Part of a small language model's weights.
Size: 15 layers, width 256, 8 heads of 32, MLP 1024 ReLU, vocabulary 1237, 12.2M parameters.
Architecture: learned positions, tied embeddings.
Training: a variant of SOAP for these matrices, 598M tokens.
Each number is 128 + 24 x the weight over its row's rms, rounded and kept within 0 to 255. Layers, rows and columns count from 0. Numbers have three digits each. The size before them is the row's rms in percent of the matrix's.

# layer 8 MLP up, 1024x256, rms 0.0932, rows 77-185, columns 128-255
103:137145105101126113121121087098128090124143122168165113127141140120145142125145151132134125085124124087141157129135162062128122102137124145149141090142096101104130132137109140135169131050126116069074169131111110089114127090116132168108099097136163104172113115072104151096133118052120109102110095107126116132124187134135166113092136128132124137125105118136079137134104148120134142149153
122:156135139156118177103104120130113111105106157166138150183170135069120132096183135114124160122114111089151096135120100065120125117132129130153089136135139120133107087157113137123121116128140093158116103160075139183146103143104129113117140136105134091097090084180098099123124079120134131096145137099119117139173119113165099102145134095190154137146151143132127157151125137127119117166126
105:129117148128118135145181111122079131124135122132105128147135146108175120062166088135096142123137106155124104121150092121154108111111153155099169126137115111096119102113121147141141093155154093132119175119118149130148138127104117132139084129116121139160140115145145174125126133115112094168117121210111133147127113138116129110138138116154174114122093110131140154132106181118163150124132
095:128123155125119168103145131128103133147106153144120117106135144167144166153098135089150117131161129116131132151138200088098126091121113136141119118131154104173077121125116181127119152161166111090155138138119172086090126163096157115150114128175152088156132083144143104118149130151132134091114104131160143105182087094103115115075139133115155122113113155126090124120119103112133097151133
106:096148149114082091087108108121150117136156169118079081127153153144129159138076113146168114098109102134163136141123136146149129160128106150166161122126109161145102138109138120116108120128148120128093117139152155135104150112128116147135157109125177161108136139101134116165064119120090105123093107101161119110179133123095138151167153116101168108106193111092137144125142141132160135080157
101:146114134130120118126078142112083090154148135168108135200104124126110112182166128152101109152158132114090136126133102105116111148109120116124132147142072155172127107133124146119111149113134165141160145109164138170160106103109093109087137136109097119140105122136093112132113114152108122113139076121128159146118119144153160151143129100125163122164139145122161119098148110156099174132113
096:108136115160139145105155133143132117146129151102097128162130132135142154152112141101115115116157147130128127142125095110138123138146118143103188114101145127179128113108149163113155122140141163147117135094181093103096091129111161124130143102188098155127134128121103124188186143123126098084143097155120173123112149113127141132142114116187088180148137141162139135105126152145100150090101
090:151117139115068136157159130122135136145128093122107123093073133124132112095118120140117039133159175118095150143109127130122129113109128083121124123127095130114133111126101190097141137178128120098128156143111139131117144152135131148119144158119140084146109136125129142149143155126120184070141104134116144117107120155106095092116130104088126080119139178133133143125143143070104096135099
099:162140149118089140127105128171130102115152139116119120118114157146115115111131108084131187135116129078130133149114141078144129152154190106121150119145129095108105142181146149146124153126135135094146144100086101117058097154091119094153080128118127121144149117137119116141160115092058139142120093152172132130112125100135129117093150138116145132132128108138146160149077070127131114118159
099:142179129104134139131130141121119115113128134097114111118142190130105121140183144129113109133157141140103180106116114137152128161120156164128121128121123121106147097118128173111104133137086094150176097147197094091174147152125160146104109111154162121135145117135176119116149136096140125137139136121124166120100140123148145158090145142122126126114114133116103115140135138109146121150140
089:140103120131097115123113108131106155097127145120148125150134151097125108177160148126113145122093125100128093138114123086149112112132176126130149151110114138126109151148086168092088115126171109137113123165115104150126174090165116092131116155150105147200114141090140139135147118132123167138122099187163128139119107114127095139115146113074150114080129125139135159140163141103115105133098
101:130137114123103108121175106136109109118133148102105132139143143112140075094147108095128133117105108113098129123120134145118124101140154163124130169131109120157102086097141130099132098150124131107123077085109126129125134190147158124163141104139094109101101105149104138147099092114118138116158113125129106144178121104139134167140146136158086110156172129101127151136104109127161168116102
102:130117149113147089138111092114106072137140090107138116140120105142122133109158127115096136129131122103137164130134123130158150145147161130171111073109131144132116121118183132099111101129144112132093091127153145128100169154138112125120096131156127187143099166117156101140139152115043148111155174134165153142120177111107078126132129172122110129137157114152169136094111117185135135155130
099:125157130153138129143168151134124096159087158076095136124188113126107119099115149157103122148102130120111096143094134098152127139133152089099154131151145134145116087124128151124168166125134148081135171174114149186104078127123135135128092132081103128126113148089148105180092173110079138124110117097117118126076145125140151122113155108105117080132161138143107127111104138187106154133125
100:145140157154104124110130099103096134116156082147066123117110117114109133099136175091096145110110168147160136144112099120152142136114123152124149152114084164136136125154124112121127097077139123108132092150144146098133125123111160094130151149156144139096097144119110125167142158100119101134039092138140113108156137127120104158149140168141128153162125131128161160121140147133124159124104
106:135120115124110119099151165129140105093085103187129125152110132143095118124169086144074131119170134126158085094088141141124080139131126131116138121115133110126129097141107131121116111124110150115102080091147099181131099089097149106117085110136127150111146135110150080146122094101107112131134145153137081120137143141144130117136134137152145178153123142124125150116096143149105140122136
106:121113145110088099090085120209116112130152152140114138114132148138045127130138154101119155144076112184129143116152103129141128116133146119157140114155124107157154140130116114148134110161114157180121157147119096106120131109090122165104146099103120103136089099144133125094096121113115155148136108148129130130127107124110123132158122134100157108092122165143177117113171124168119104152142
098:128137095116144116100146094125105183134096147155088100136120159127146115148098143133134158120160102099119119119135116134142145124144131115162111099118086141136144128174067120168122112095101137149154112105168107146116125111140115131105092127143100125144147060120119144153115131155116154121096134132113142111134156156128085113153097103182119126164104139148169081154136147087112153142149
093:095145078102118147132162155159145144119131131143106161122143157069138124184111115127131130112122151170130178115144171142098111170071118117101098173160133096127144106150117119146123151144120132126118122125102131146160139103121158093100146125106156138096137144156088123159086098097142126146136133155105092120129146178142129159128122101153168118154099117114137107127153062171114154102119
114:111134140124141108137125138151109094122114123148120118161118128117148119137118110134095116151128134115129099137107119155159147153150113134147122123152140116108092132100146130144130121128152154162135136142162114113100136166084132126119150115135134145109145162093093146178125116115094148110118092148124111087119150155181117134143123124123147116137105159123118162165109134106140113123100
100:093099092129128120144091145162145135119119101154161127142127093120142069133136113141131143113111134128137159116068124135109120122185144147105133130097132148093133128151117150120103144112149115073134137092143136129102111158150112150160161141120136110090146136122143153097151113114117068124148107130074131121151116140127141141088146140140124082151103135067108160117117153136118164110144
103:131105085141117116150103147122111148169093128172124124144137074152164159104134133128115113129098125120137161125113163134141137127135130110130119104104107141162174123140098112106171128153106138129083162153106106129114106105125193109112090094130125142172151150136160121125154129120138167157115135107167119127075157097153119111105167107112123107130114139138123135154097142139117164125134
100:127092162117130113135136118122114147176088195125149133099094164144136094131187138110109097141120133109133155112128137121110139164122125124157113108139127130131093128118120147140135072143165079113129108102129106119115112102103174163112115092146148151125117144158121082172135156128174136073087071145174120108146133105123113139131091125148108114120094135136095146139128102136138152094116
098:123101132127116103117161076148125139149093149113120118145145149139092059147135114125130119145176117106111104147118105101113120096098156113119161187108127127153110070137173147113098131127140150093110173144153118163098081124110123114136119130148105108139098101101109139147112134107173164060176145117102135155102133139144141092103122096097149138120158127106100111145125147145161118144116
102:136126106110112098109111136137099136143105102137133133126143150112129090153097195092097152068125130130120128139117108167092112118130072079116175123142141081136136110149142149105128105111096163121163123100135107157140147112121161127143133148106092124170130105131152124118134106127111105119160130144103128140150127167172137127168066110159135108116139142098112129103154109126129115173148
104:078143171137117105132130132078115087149102150122144140125127160101093071120103139102144114110125185144121140088118125158136119087156153146112085124097116102140143126155124140100084131119117107099155130173149146099123131165099161122104128124134146139123070113124160146076140124091130140106107155107141142110148146109089090122122125128110139134176136138149111095120147065159143141141140
103:117132134100129150144093090145136155150111145127137136159100160114138172173168138120105121118154135146145151104156140093142118110117088111152124127088128117130046111117149123128145148110146089143141139118070123107152159110103133161145140097141162140131115124138096153125155114143114144183095117132123177116137158156113174150153115129098111126093133071089136095130152137120143077103109
101:169171106176079118174111094118108116092081104120120118148170089112109157146093102148149116119177148101103110140123127150124132120133133125156104113130152113123090141132106126100124113159098159140109150119120110155163168135108142165106128164123125120104124129126089124123117115117167133165126137089148152108136171119113063107067101128152139142112102161113147121113080154123144099110131
100:160182106111098085121145140147095112124097141155103114096118146156174100115160100094102124141074134105123175103155135108118139142148142105102163106150120142102140159135116056153156083142107128130098141141115087145125108123126139155086113129118132132187113140122185124113107160142127135137157100121129148105096158140127175057137133140143131131126143136102116165128129112141089126149154
107:137113169124131113096094165129110114123159128132153130111156157123148074139156125123126109161136075165157122163139162123085128114072126132149141132173126116098100117106134143081149121178158111144136157164112161128149151102151152158111161112141145086141158107141159213120100142159190203118146105074150164091154114115121093107143177126144146141110135120117085136133133123152143148135103
101:138157140154118163133144137149135139165104145134155149103141067097105132076118161111104141143132121132089178105141148086177166097168135150112141121171121133181113137099150170139093149127102125115096148120156115114135136156107127112149124117134129142159174174143100152128125110086114100133161101173101103135162123118139142140130140110153128086134137149137132115132175141106132137122095
099:152158170101129182148143152113145116082098104132131128119133110157103072100150125099132178114148104120102126138120084111111136115129127142162101120124142148084145094171149165114150131079113129065171162123106116118143179121186134146147138094131130139159125132162109153122115088101129139107108098112198142133131127134094167093124157139091129172157154138148088117160094159143125077114113
094:119130152176145122115141072138102094147151159134129075132103127156130099133101103094150167081112133107152132165171105112076127107135174132109102136117124125123123141099127122154162104147163126125124163119119138138128137139161130125143134147118112148099124148098099136138089128122132114118101146147095137153115133085134128156108171134124121133120084074124125164135188139131151153107133
099:142135122125166155145129134142156127074163146123106093148174139126145082164147162091123150130120089136133110125138113157087127134132121101117106109172153082145133117089112101121129097132116130078122113132084091109122113102124119134123112181108137134191106122131163148111116101123086105148192158163137126132104107118166137135121176096125099144154181152157100147118147138110125123162127
100:166142122135119105167125121120134122127104111149103104149150154106161115109147128165141140120122095112140144097130147168146160118107105125118096137111128138113133167123174152142113123132120143152122100152117176151182105103131163123173092130126122170102112143115115142166142114115150116094126098107103122121109144103129117106119113128163171100118139130096067134148158153171142132107105
105:091125119156094148087112143128120112107128143149099109131078134146126148124141103159162175137131141179099099149111138128170095119107143117150159093115134079129104149152121127163177150087130164119104150123113109139103138130106147128156146078132140144137142148142106106172148102118110130111148151156140149125096117085113119141165104089135153102126126133134070137114094152108135104169121
108:095153125166082169135126179090082061117118133113133122133104133125116141127194096147155104098165091089134131153054136124106128143101123133137148121139131164115107118118139108110100109119151104108096109119160103111106138179150120119112150158124105124150149122106114117102113138116086160150141119138108114090126117158133145158134131107150145111083135119079140186144117129130150128121089
099:117085126112126117104118111131138132132120113075109117166166142127150121128117149084144145143101128153175105093114126131121132112172088110165087105114167122118115105130145068100119164165122116125137143157110170120106144145141154112177102137150131100158080106175092130129122109135151095114114134117134148157101098077122112122164179149096144127151121112139164155140094137113096144134075
101:127108120115108115128128086104177133088084140175112137151131098092134124114101133146100102174127137149160169103114162120206133065090125128116102162131134144123102130135119125115076150158138081139134086122133111123080151107141132150127120149114174098141133161114110107089135101138149153154151143124123111086150124143111110105168154107132109127143177104080108118127142096164134088145157
099:176132095159112149101122113141160107169127153109103144122118083108102152134133128150123117105083171110171130104180159130150142149144132152096175110138075146148111107179086127115129131108161100123102048169128160116144117105168096134115167107136136077137171155120135146093101106107133118113096121118133112133144092145125153149093103146115129092147117129133143126135150094135131098121137
096:134129147136104134130109107109180121147127132116096139113153092129145121106105112161129115145110103141123131153140147119156103122133151110109126156168076113131119159118138166074148112073094126136140121138096132146156118118092185081161160127137116099129162113145098137130130117079086136146145115127132125136128154116103135128119158102119114121142125070148173095113102124112138139121143
098:128179116140078139130122109075100103118134131150132114161138167099167133123133140158124149109121152148161108104116130128136131102118112161089097110153120136092143148093154120106123124102101139140163095138155148114128141110148126130140143124097098132121170105136147086115115143125124106096125097128110114127166111150129119105152109090112167125174118104083130142107156113178145149143192
102:106161171120080131116116092146124129098152132136101097114104104093115124125139114146132175121110121111139117135133122110101083172145085073095128097159091124126146144142130153126114126144078137168113121137169128142154126076123162164112163149169141155157142101086119138130078097131147129144112139080115110121157143128119133140133161121135095128126106127116128156185089112141150178161112
097:144118121092058098142140150171131123112107105152132112150138123097113090116124142116143093120163126138110112157158137125136101119154164153156127163114140130104131125124074112091121065130140112120162100156121117153145134116142103115154150088094112120149105110157155150134117106112109135070156165131152145120152134167142153115109146139131131126126095130135084121108134133126102121149121
102:121139163113106124122145126140100100168092143123141138127169074144133110108123110137135149170156128130137138126128114139168126144120170133118096170147124103156173128072110132121084130166170132133147097127109101153107163116147169132179161118109123137146131140083112129090109087133115160159155062125159135169148096111153124120125111147144106131126131130103155162100155134145118132119122
097:072113119120167093134092137157105114161150148127111098112098137152173092136105138123138096080145109160111138092115156076131116110142088124148140131136147112116112170107147113122153123137106124127156146135135128128099096115132157110171120105167160148158167131116151150093132161126114106112145153128103124111097174143142129129088162118141142093150101141135101131129108147058153118132124
102:111116120122170121120106134138123115114163117113111166135119083095118142153127123136131062152154126094166087121096119171168166123135109111138123109124108134109094153117106112129153074108126100078131159100106102126103137113136153114121179145139092092106091140132106150128127170115119104111128141113155155132124066150155118107131097108156105145153153146109117129115125127159155092133115
105:133132125174125145126144115120105123098113122137125146138166116118142179140139109159127121099164148129113098094108128080149146145119135101098113139152163114086087115143172113060055122119117114138133127103109112153105139163086145126137112134151150112129118144127132163113154143157146115126149102163120110150072146116150110152152138137118127114098140057129078113102116124124159169152154
099:143179143084141087121103147097105093094147121157107127117136121094134129115109084185082162132141126125021150136158134131140115105151111127147128121140121087154117166166117152157111134117100173068134123108094109099105124115122121125119126149135133091152119133100087154127132146113115207154082120099118129138160133127166180081139149130130150124150127131113112148132122105130117143110100
098:146126122151109135126133112089115151124111089076090139137125111132104099103061126142100144185091082081145119115111158098139098135126113140109113116117133105130112123129126129092152147130112120147132097104147120118097151136110133132156113162142106189095100112117109179122143139087095137104131129104103100114107130127152144137098099087131105095109180134115140118152135125116152101155175
109:162178110151124163099098129091091184142117134143125087159182162155108155114150131129099140104142139163191101133091068110085148167130109136131118102140122114104114144091116165175141117126139133122146132118109129111132146122149111127143087132118111149138139151144124138160095134104085123092127122127147150101109126109127109124135150078121146102122113114126125123155142161139109107132086
105:143095117153122099126159104138128161139161103137086116153106107165109122172132105142124186168112117103127092147141104128130114132170113136159138114116129135091128093134137142136137145127119165173156135203136138127114161115140169099127117114117122127123105165157100151159132097159139157132124189101139154107118128077125094115131128084125124150141159131117125137127130083111126116114093
102:050109133160125081110150129112113141136132154106073143138102135143142153117155129141142138120125121115114118110176118119144119135163154143137120136143113139149088121145129130134162152145108088127090176129146150135128147112156126126146111105151138165151139094143108100141131116136109139144134152118100135116154141079127134179121162129105136124084170115126100176123155120134127098139110
102:134143168123127116131165144165099154151116157145109159119156119109110116144141086141134138123113167080078164143142134144147164107160097095103132119164163147117112105051144125112078106168156104104133129112126115117181174118124173120152139117139148109140144101064152157083140166087127153143119159186089108159137137104138106112134115131130158154139141134127112156133097108131135138110152
102:095142191119148139152102116144118141131151134148111112132170163117130130154134086148116116129154114104129129138099109127140141121117101150132130081145112111105120152090109098158124137114178108167135125127123089158145118137136128142109103145129152119156078144107089137120132099074120162092097123125119137161106131132151126124160107135142101097092122110144133129128119153124114153135127
110:100140111187147090160110146166089098114157102140098163149123103119144063144110090184096124097124113121124106103078100168135119099119142125132158139146109101091100103102115114132147155110150126144137118101131143136114100106131158127084114097146136131142135136108127142129139111095129112103086128134170101136164166145157112144136097122144114142083122109119095113142146157112146148152145
103:109107173142134119170112153125153127124128151166108148084121126140139090142175083126129172115116178149119110104139144113125126137152155130163114098148130121079135157127115101130092143109132122101118124120191133117130164152111130150125170153135118132127141124131164124181179125147121129103134101119132170159109108109127094141130119095182133117161155123161094141110145144107098149133125
099:153098191099094130095142108159153118119119174162110117127109135113135142111121129134101112114134117107119111124106159134131124133124123141154146114132078101114131143100084086148161149119180126132126148137153145139103166093143126150109081114147113119125111054105170154176101156135113139116144161099150194135127124124144127115138157102164126103130154106110075101145154109115176119155160
097:163138166105086103158128133138133126105111161155114132154163171125144109139132119131108128132142169127157139077086114105134128117117064136149110104133138091129123124099119102129133115145192117127145152110123140152083123164124119107084127132145096148074128136165190153126140137121103118143106120108097122141117130143151114141108138131140144069091114121093120095101128142141157127159137
100:162115185119091162158115153126154139189139103128152134165146098113151130131083125098094105126120128139110160119159124121162133152117156143161147123156119145108119111105112137161150111067133147073123121126112099114132128114121079138121145120121172100159096124116146129128073127125133177063116137102145123082113137141125148091144162155140130106106135114117149138161118102120107132105141
093:118153112101112119107153137143104158096119104144148085150122149117113127134105118137137134125062145107144111134068095098156110118167125138114122149150162155126124108111120163153158102151095112101097126162159134140118115128134147109089143097144123100143111136084107162134151144156128094085154133097124138101099149115169108110163117142110099137113105132146132138161114120167148148176132
111:121162151129105179131108102176112150118133127136149124099078118121121139147153134120124150067077114123124100141105144139110127134166126135177096108141136128122120153127123145122093115166150161155086158130141076130147097138149149123134139085101132118147150111118133193143120149081121147158120104097107105087135125114125125098082112155108102152088078147139113126099110143121163102120120
103:138148112127102042102193143150118096159112123092122166115107150172106094146138158176119136124141137140139128159093087144104144147109169125099143145129105082109097104115098102116121131119116121091195161120152149110141147123117120109114131129147174149126123114122136110111152095146146192102160149076092139126137175122108076097119134189128144135121104124097122124144133163094097094135150
101:138156128093135135126139137104115140115107142146150145147122146090167104144128130128126182176114064084146138148138127100167132116134150156103107119100103135116149133150075113141162082112107118137153129098135155117121118122085180102112125147120098124122133119195154141143135113127097120104109095079096113147169138121166135133121160115174176100104117092140129107145134148094140143130132
097:134154119139075134128175119161119121130122110103100136144098100087097151147121158104106099092118082162138145122150107124093138146100119160088169106116084087152110144112118110094144107094131125119132160133123109151134179111118120143141134111102176085167104146136149108157161127126144146171160131096137163118137185165103131164138166123110098172138124173119140122109131157156143167128090
096:159081112109135153158142069178068147112148157109114162115100130134138123112080179125164119108120092121112073080156112137139134118143098172118118128161128108149119153147137121134118098176125136105096122121153124120149126072132136134150141171119151123163166092136143106098110120098132158168184143128107089087121130153142134130167114086092134135124102143149120108166159131107142142144131
099:125104153172144125151126129133143113089113124130129162171118115172122146153116127161136131135154154105145170125141139129092112070115121138102111116104108147095137136161139137126104104135137126141079121065101117113104097125118135128106110116158127132167155121085121143148134120076154091152135077146135121115067149146087161138120146093123185143127129089143124108133098117181136092132165
106:140132110167157137135179133133121102113160110108135079128092130118136132132142072124104100180121115118112092130124177122175127114151143103086095126102122125127109114135132149124097124133139138092138159133133119147121103111128187123102134150149097129141131144137121095155140118092133168122106100119137111145162118186154111139133161127143127110127144101145114114087156092148131140104113
098:150150123135166140132138120065061129124109103145097138112125148113096159143129149144127139132129135145115173147158107159162148113103133140132118080176164115113141098121103125113152087131103133133113170137157074141191160132147172144133115146102177121125138081144174145135146145107119133133130117124129144167086133153126132106197118103156178122155121104085093120124103169133133107135125
096:108121155109148074108112142114098115142135112120111130115132145143143159135109121137143179124141123107154125119097120171129080153161133169121145127118128153102126132133081100134141162162141148114131140144130123117155137141115085103151111123157094105140115178095146115107150103112123110142118124104126137127121121130122143112124104159150104132142132096160091067137093128128128121115181
108:124146107139139134171123091182099103135133140133119136096131122136087166165138105120131150110090171158127125109108128125128157130134142187138126096125119124154088115100109123096094132129102157105078118090112132114141139151172138136123123129107110143136118111156129096133090108119126168140164136112115124104089122096128106146110090126158106138132131182118100143142125101154150147113133
094:133117136164096106126109154118100166135100124141167124119164158130124129102118152135142137132102113134162118110143108148120129164097094112127117124137131091134124104107114095107114154093140099107123155163097122093125136116110141193097198143110110132135139142096165119074092114124118168153161137111137124151112113147076137132125150137120113103138134058169133107109136136120097102190108
097:114138129145126156140133125122111137156056144165105154141122140145111079115123143181127114098127138100152100112104098124153157121122125165128138143144096101131117126098117146120135142178105108136127096138147158148105107116123141167128089142176102098122110153125118150087140121091132132141123134137125145130086076183112148130127168129155180088126147184131100152097152140122100134152124
098:148159149119097158123116132102117105144118123125105131113104160111142177135106103157174090105094149147135101126128146154156128127156082139124162141132139096068123137181107113114165128126114147102086134102105137148144142109167097143155077156115124113158137124125095111146120091132135146147240161172127139128147114109134120133135118148154111124137128161123110107125150155125158133152137
093:139160144117133171132137127090155123174144111126106098148168180162121165124133145172130134162111142144146134136109127121091132109104109131113091157129124154110123097132117119135119130091109123124142136127117132151109111152123125136113135123139141146143146101076117151160162102095165111121144138165107109065107103110152155180169128135090144136140123108098129143162122157125131173136146
093:139140124141136104130152171146085141121154135146123120128133185157093139106122186128110161147117131142110117139094102143101160132120153095174099131110108127104124107116145105138093118118109130127158129157108124139148099116109152118100124100155105117117167118182079123158155157148148125153175117183115117109124139146125094140134131104133165110126135103107115136117151146117139152138132
103:098138120122159123153140144143143134139114141131101100123157157163163108086138134125111108075128090149120109120122101096155102184099156163077144118159143080126135106085094159083139142087121100127134101097148126128190114105095143131150126125132111111119115117163133147138159104152088146128145144127119119094137102091138176105110084155112153162139145112075141109135132151141108115137142
101:110166125160121097158114129132136118131112144147131133126132115119144120134135155145159162126049178100126132111115130119156122146107161133134127107163073112134118147160118162073150191158124111144142122160092129133138135137106104111119124158111118120157095136119087086115113125121119114085127154130118129120110112107140102102126116121109064117143150148114122136128134130138160114118110
088:162132174115111171125140130132094123116126096103087143109122124124136129109152148077151109145116140115162151119157131131123103110126100134149080196103130120158165101153103130132122116162118146116111104125105122132087143129121167127110134143150101160119151139109170121158140049162160148160123113149114129117107142157134084156142098142151125148168131119132160144137137080134119101122119
094:104153078155117153103112159144132134109130145161134109108153141130084170118137124117094184110130149090120108097135135107159105196151110118128133124144104122127138111113135109112136132123139127118150128100179145140117109109072122164117129144122077155159147115148140164131165140108156146124131105098146098125095089084145143126099123145134144118131100167166142139113122109096146110142162
103:149145092090104101135098139195105137138114147144131148089134128138122127115160098185104145151147102110136128099119111126145111187116134133137157125153120112147132159125115136150115146130121162133090114119109158120098089110103137080115130129187158093112125121129129133138149137138140082157122164141152181124074086108137090133132154176130165146114156115135112102155122151120134173105150
098:155172110107161144118149126111108092137146086129111092143142166105124113132085127156150145138124149099115096154125110112095124142176106090125145153100112173098152135099125179142129116164104102081074096146115111142144122133110149127091175126143173161156089075133085134107123124100067106124154141113123147098126130159137130127115110148160139130166126080110142136169133107153125102126141
094:142117153101145095112155124153095107134145135155094143171138133144141093101117123135094134137182156162120134117131138125121149127120150114147122108125107136116086115084135124130119156103129153145154172124127174148118132134084117116105129151174126129166092149114098161122179138112108076144122158114176100142116111141119105147130181151128136162152153111102133134128114110142092127107104
095:153172119090126125086100142143127090155109085110138172135089126171141120111116126134126117119097124142118102116138109195164149108113145090150138166105154123161112139141115135082142105104155131149110131145156137106140106139118124158142112126169082173134136131136117183139127136182116156106158116122142109094110188129126157132165155139166114126097075119151131139111114138140168119157088
095:148130130167121138097118122099156158146111152140126097094160150115093119085103104131138113121107152114124183137089143094125104137129103140135129117153087126154109144133109162136138134135109108130115133135128173113074103127163141075162129108129167118154138103112138177121149142094147111126096130154125108156133110127130121116122134095128119108134139130159113125118153099155063129135108
095:147148112140112111093115120126143122106147101086139125147155109092157066112077127104165093112084138130126118101106099127090113099079163161153085132137144114131175128130127131134142106109123128133161124102137108086108141143105106139106163152107124158083146152142113103142114115133151144144119154114129144119097126151134099087138131148121134145168164127133128184156114181143151121148118
091:147136128117114113105124166136094097086144156139112050128078127124150139107155139158145138113130175165152064119171136129138148164123114132098117151087123135120093135121165141135095132126119145160099106111113076159118151105112135098144101120087114114114164103135097155165177127156114170142103161127125164133122099153160108196132115116152123119157127134123152143159115129108124173151096
102:158146119147146110126175087119104126134132155123104095057092150106131100143121124152162104083122147149138102118171170083142089080088164158095142137122163120107148090168139123163124082167127161137096115150135103130114121107115153132125120115168111148130155122126118100166100136148186147171140129115151120092140117143137117130152096115139094127160112138120142105131099106111160127159124
109:081165129182108129137104119116130129098156116172159114112167114107101101089136115142128126112148151100178167190109134129123105120147137147133159081179140169154149132122136137104147151152116154143138097126130117148134174111139135173105133098139126150108105149132150130107108114074107141131106110149115141138127106096150129074108164118158139133165181086145120128132152132152113147091146
102:117130120168145145153131143108097085121170126185129107118150105108140099132162120145097119153103154096141129064114130153113129106067121110117126106110102159143108120103084115142137118092108086131091170126151149169104165107149129111078145123136100148119122166104133119098134147119114160142121121110098128129103106129177112122140131129110105103130130116140112162103140136147126116094124
099:134120111099103116153113106161132135120137137139130089141098147100125087157141128121130144137065118103141134117098167135102148149061132137134099125155145133120098133135131159132123109110156081176086128143145137111100113107196117131143158162088139097139107089116114107114117149103105136110132142176154087163142104150138123124122102120139131139117137119183089153124125128169143120163089
103:134184177123126159099100113122132098102099132140097126167143132127165128124127135125117182155149132073174130150150156125079141161125117149116088149154148142148088135150126127118168101127111128117160139094108088077135172113132146092094102150136151125106134137130140127146138095121110175121146101123131155103084129102126138158131107145133112118106109149127118130137121129098162128129116
096:091089136128140127134144098142180135120158097105140101141121119131163091116112086106079137156178120128141145169150119131115083094092089129141113161171166104123159096160132124124125126169142106127132082154140110159107153128149145123118175138160103136157053165130172106151086099132134105114110132131139131109142096114107122142125111126123129133124108127156098132177115072139136112096101
096:112141130131131137098106124167102136102097153141170148108144149113091102089140120169132107110162128132109145116132141156130178129078113172122107102102123144177102131142148155142112128143125133147145160182137127062140076149109183151102133127122166136150143139082127063131135103128084122127154160150166094085156106106153105090142086121119110127178148137135138114114111135146112127135115
099:096115112115129101098122157136106134103105111148129103140155150130120133170135141120113148139136140137061130125126060100112134115150117141100122140147125128129157152140144151107140138164148113140129094170146083091122158120139102107097108085133105135134168139100141125140165123123136113132139135119103140165152121064130160100133164120128147135137107137162133088120120131116088128143145
092:119133124113118118128119128113115113116157137131131116123118088148127155114143109115131131134142120153146170133131108099166076141122080158156110114109109095124127167172102130171148104182124170132156127132159115181098130116125125081097180130125155144140080107126112148141102141078109135107126135143119101102083084127114115138113111096114114151114088150107136131130148138138146114098143
099:123121141116148133139107105095202142086110106113117085101135137174141143070116108124122168128095137123121149107146150138136135126136128117112159130110135102169189180085138115121102158152102132127161127157131132160127123160119157123134114150124086120161135160115128156146133043188156130105140100110125145095127123115141123117146097082153128178135160147135107137135171078137117107082115
100:138143100118171126159146156156146145157142124146148128159148128179125129104127141132136131065110113177127121114080098089158160092091109125122114120150140105158119128160133142089070129076167121106130161132158153169104118130109132123110100117107127139111133128140126136179124136130152124113095145136130115093151107114123081106112130129140126149122099096143126100117110121156131136095092
098:154110135163122149150130096125114105138148200154113086110101134131126163131109103152148113133118097138150118147110144112118120116131151158149121139093116152103127107082106136065112118134166115128146140140178085117115079118066144096134161142108123136119133132172107135125106137132177141111145135111154091160141077097181147091152133145146136152116125151115161168140142146136099093167129
098:174098137135129112126117139125135102142113150089105141172120050121116135080177139120122126145098135120158090138120090095125154132094165114145167112154149097119107136135158118101176113172090112145159105142105133108114128171138122138134129141099130111139119156126154121186157144108161146159097113162112112140112111158137140126126119130090159108109161061111118103122142133141121134146085
103:128141112136125149104156097135129128169134146147079168113097154102125099119106092120106062109126152094114135095154112133166121120159127164121131078159103115145142121158139140144104107164137139084098126147094129145115152127128140110111166129172117145140164136128144138102124142143116130122118154100143122151146150119100120137165130081128133127134175131111107112123097114180162094132135
102:121100088134128129124116108143191155126114121165135130085162118126149130103150123135166123107173163125147108105100164141141124114110127107102138100130132054106159100130179110118139180153146142114168120126152106075135163127114126136054138141126104151097146135151161150184142137091115119156112128142116140173130105123110113129134105121149106103098129108122143117115099111124124110107094
103:126088148095164137168159157116100116125147151160055091113086131138114108123136156152168160158175146151136139120156115111135131146108109127123127089131105135108096114134123090152137160131147096145086127121117106137108153152116104098105114107148145118129109133108123103162134135102124129154114064122121103123125127149123103198170122099122127090155173146141169075105116123114146142149121
100:114122132141121146131130086151122178094135101095143123098088116105132150129123083132139122122130178091138116116117093157137132127139123131123128040158095107127076072061109100165104105101130049142142111116132155117162144124085136158140149130117133124140135141144145141120104160109135120146111151100112133178125171113126089150125147107137101121160159128104191085142113110124162122117151
098:127114149167128133135188100155129153130128162117117110152128128105130121103137085090098163130124112144142164134103106154124118138112134062086081142140139161120110105133149118103141138164137130141146129149093161097185121112162159141131141117110126133146131114100112128144148137123131113152143153107149138146079137111146085122150181122113086120121130134176116126121135126140145155089137
095:195116134097105127135168100091122095155129140120127090144195124123142130110110110128134134098129160116138132130117098107145073091164144135127155163160103123132101103118136136085123179144129087117093111108135164105087152089138132109066158073136146093142127130156159117133140135144136166091140101143132131107143081151164112122088094097113133172130147137126139153093143136169133137121156
091:182115139143110136122146113085105185127155128112160103104154125123176114106125154168136121169157123108147171143152117130124107154115143112159103139146131100104159118110114127178116139149108150147103154146132103124149134146061113171117134139131096132126166121109086100133146095105132100107102116074098118117085114120121092154164134143124146100126137088138116102143152115128095128184144
099:150172146108106111150098128134175130079111110162124103132175092149175119068131123151176112155117147148149059152149114113107090116154115137134167150155129134098149101164142131134140117150130123100154140145128079147092151109119122105154112147136076141140140143132122149186117098141123146165100110094148125120099099153123116127152091095139130129122116164145121110103134157163107111178099
098:130172102089090131123158156158096100078106111134106153127156102135117134073149152144151154134114122134105098144108110112129079096083100151161122119124129107102142111120135102102158110141121136120098169170148153139083127138146163113166103103161105160128127105133114119142120114155131174092156133139124146068147134146122148171145097116135154141103152152117095147154101158110107110109119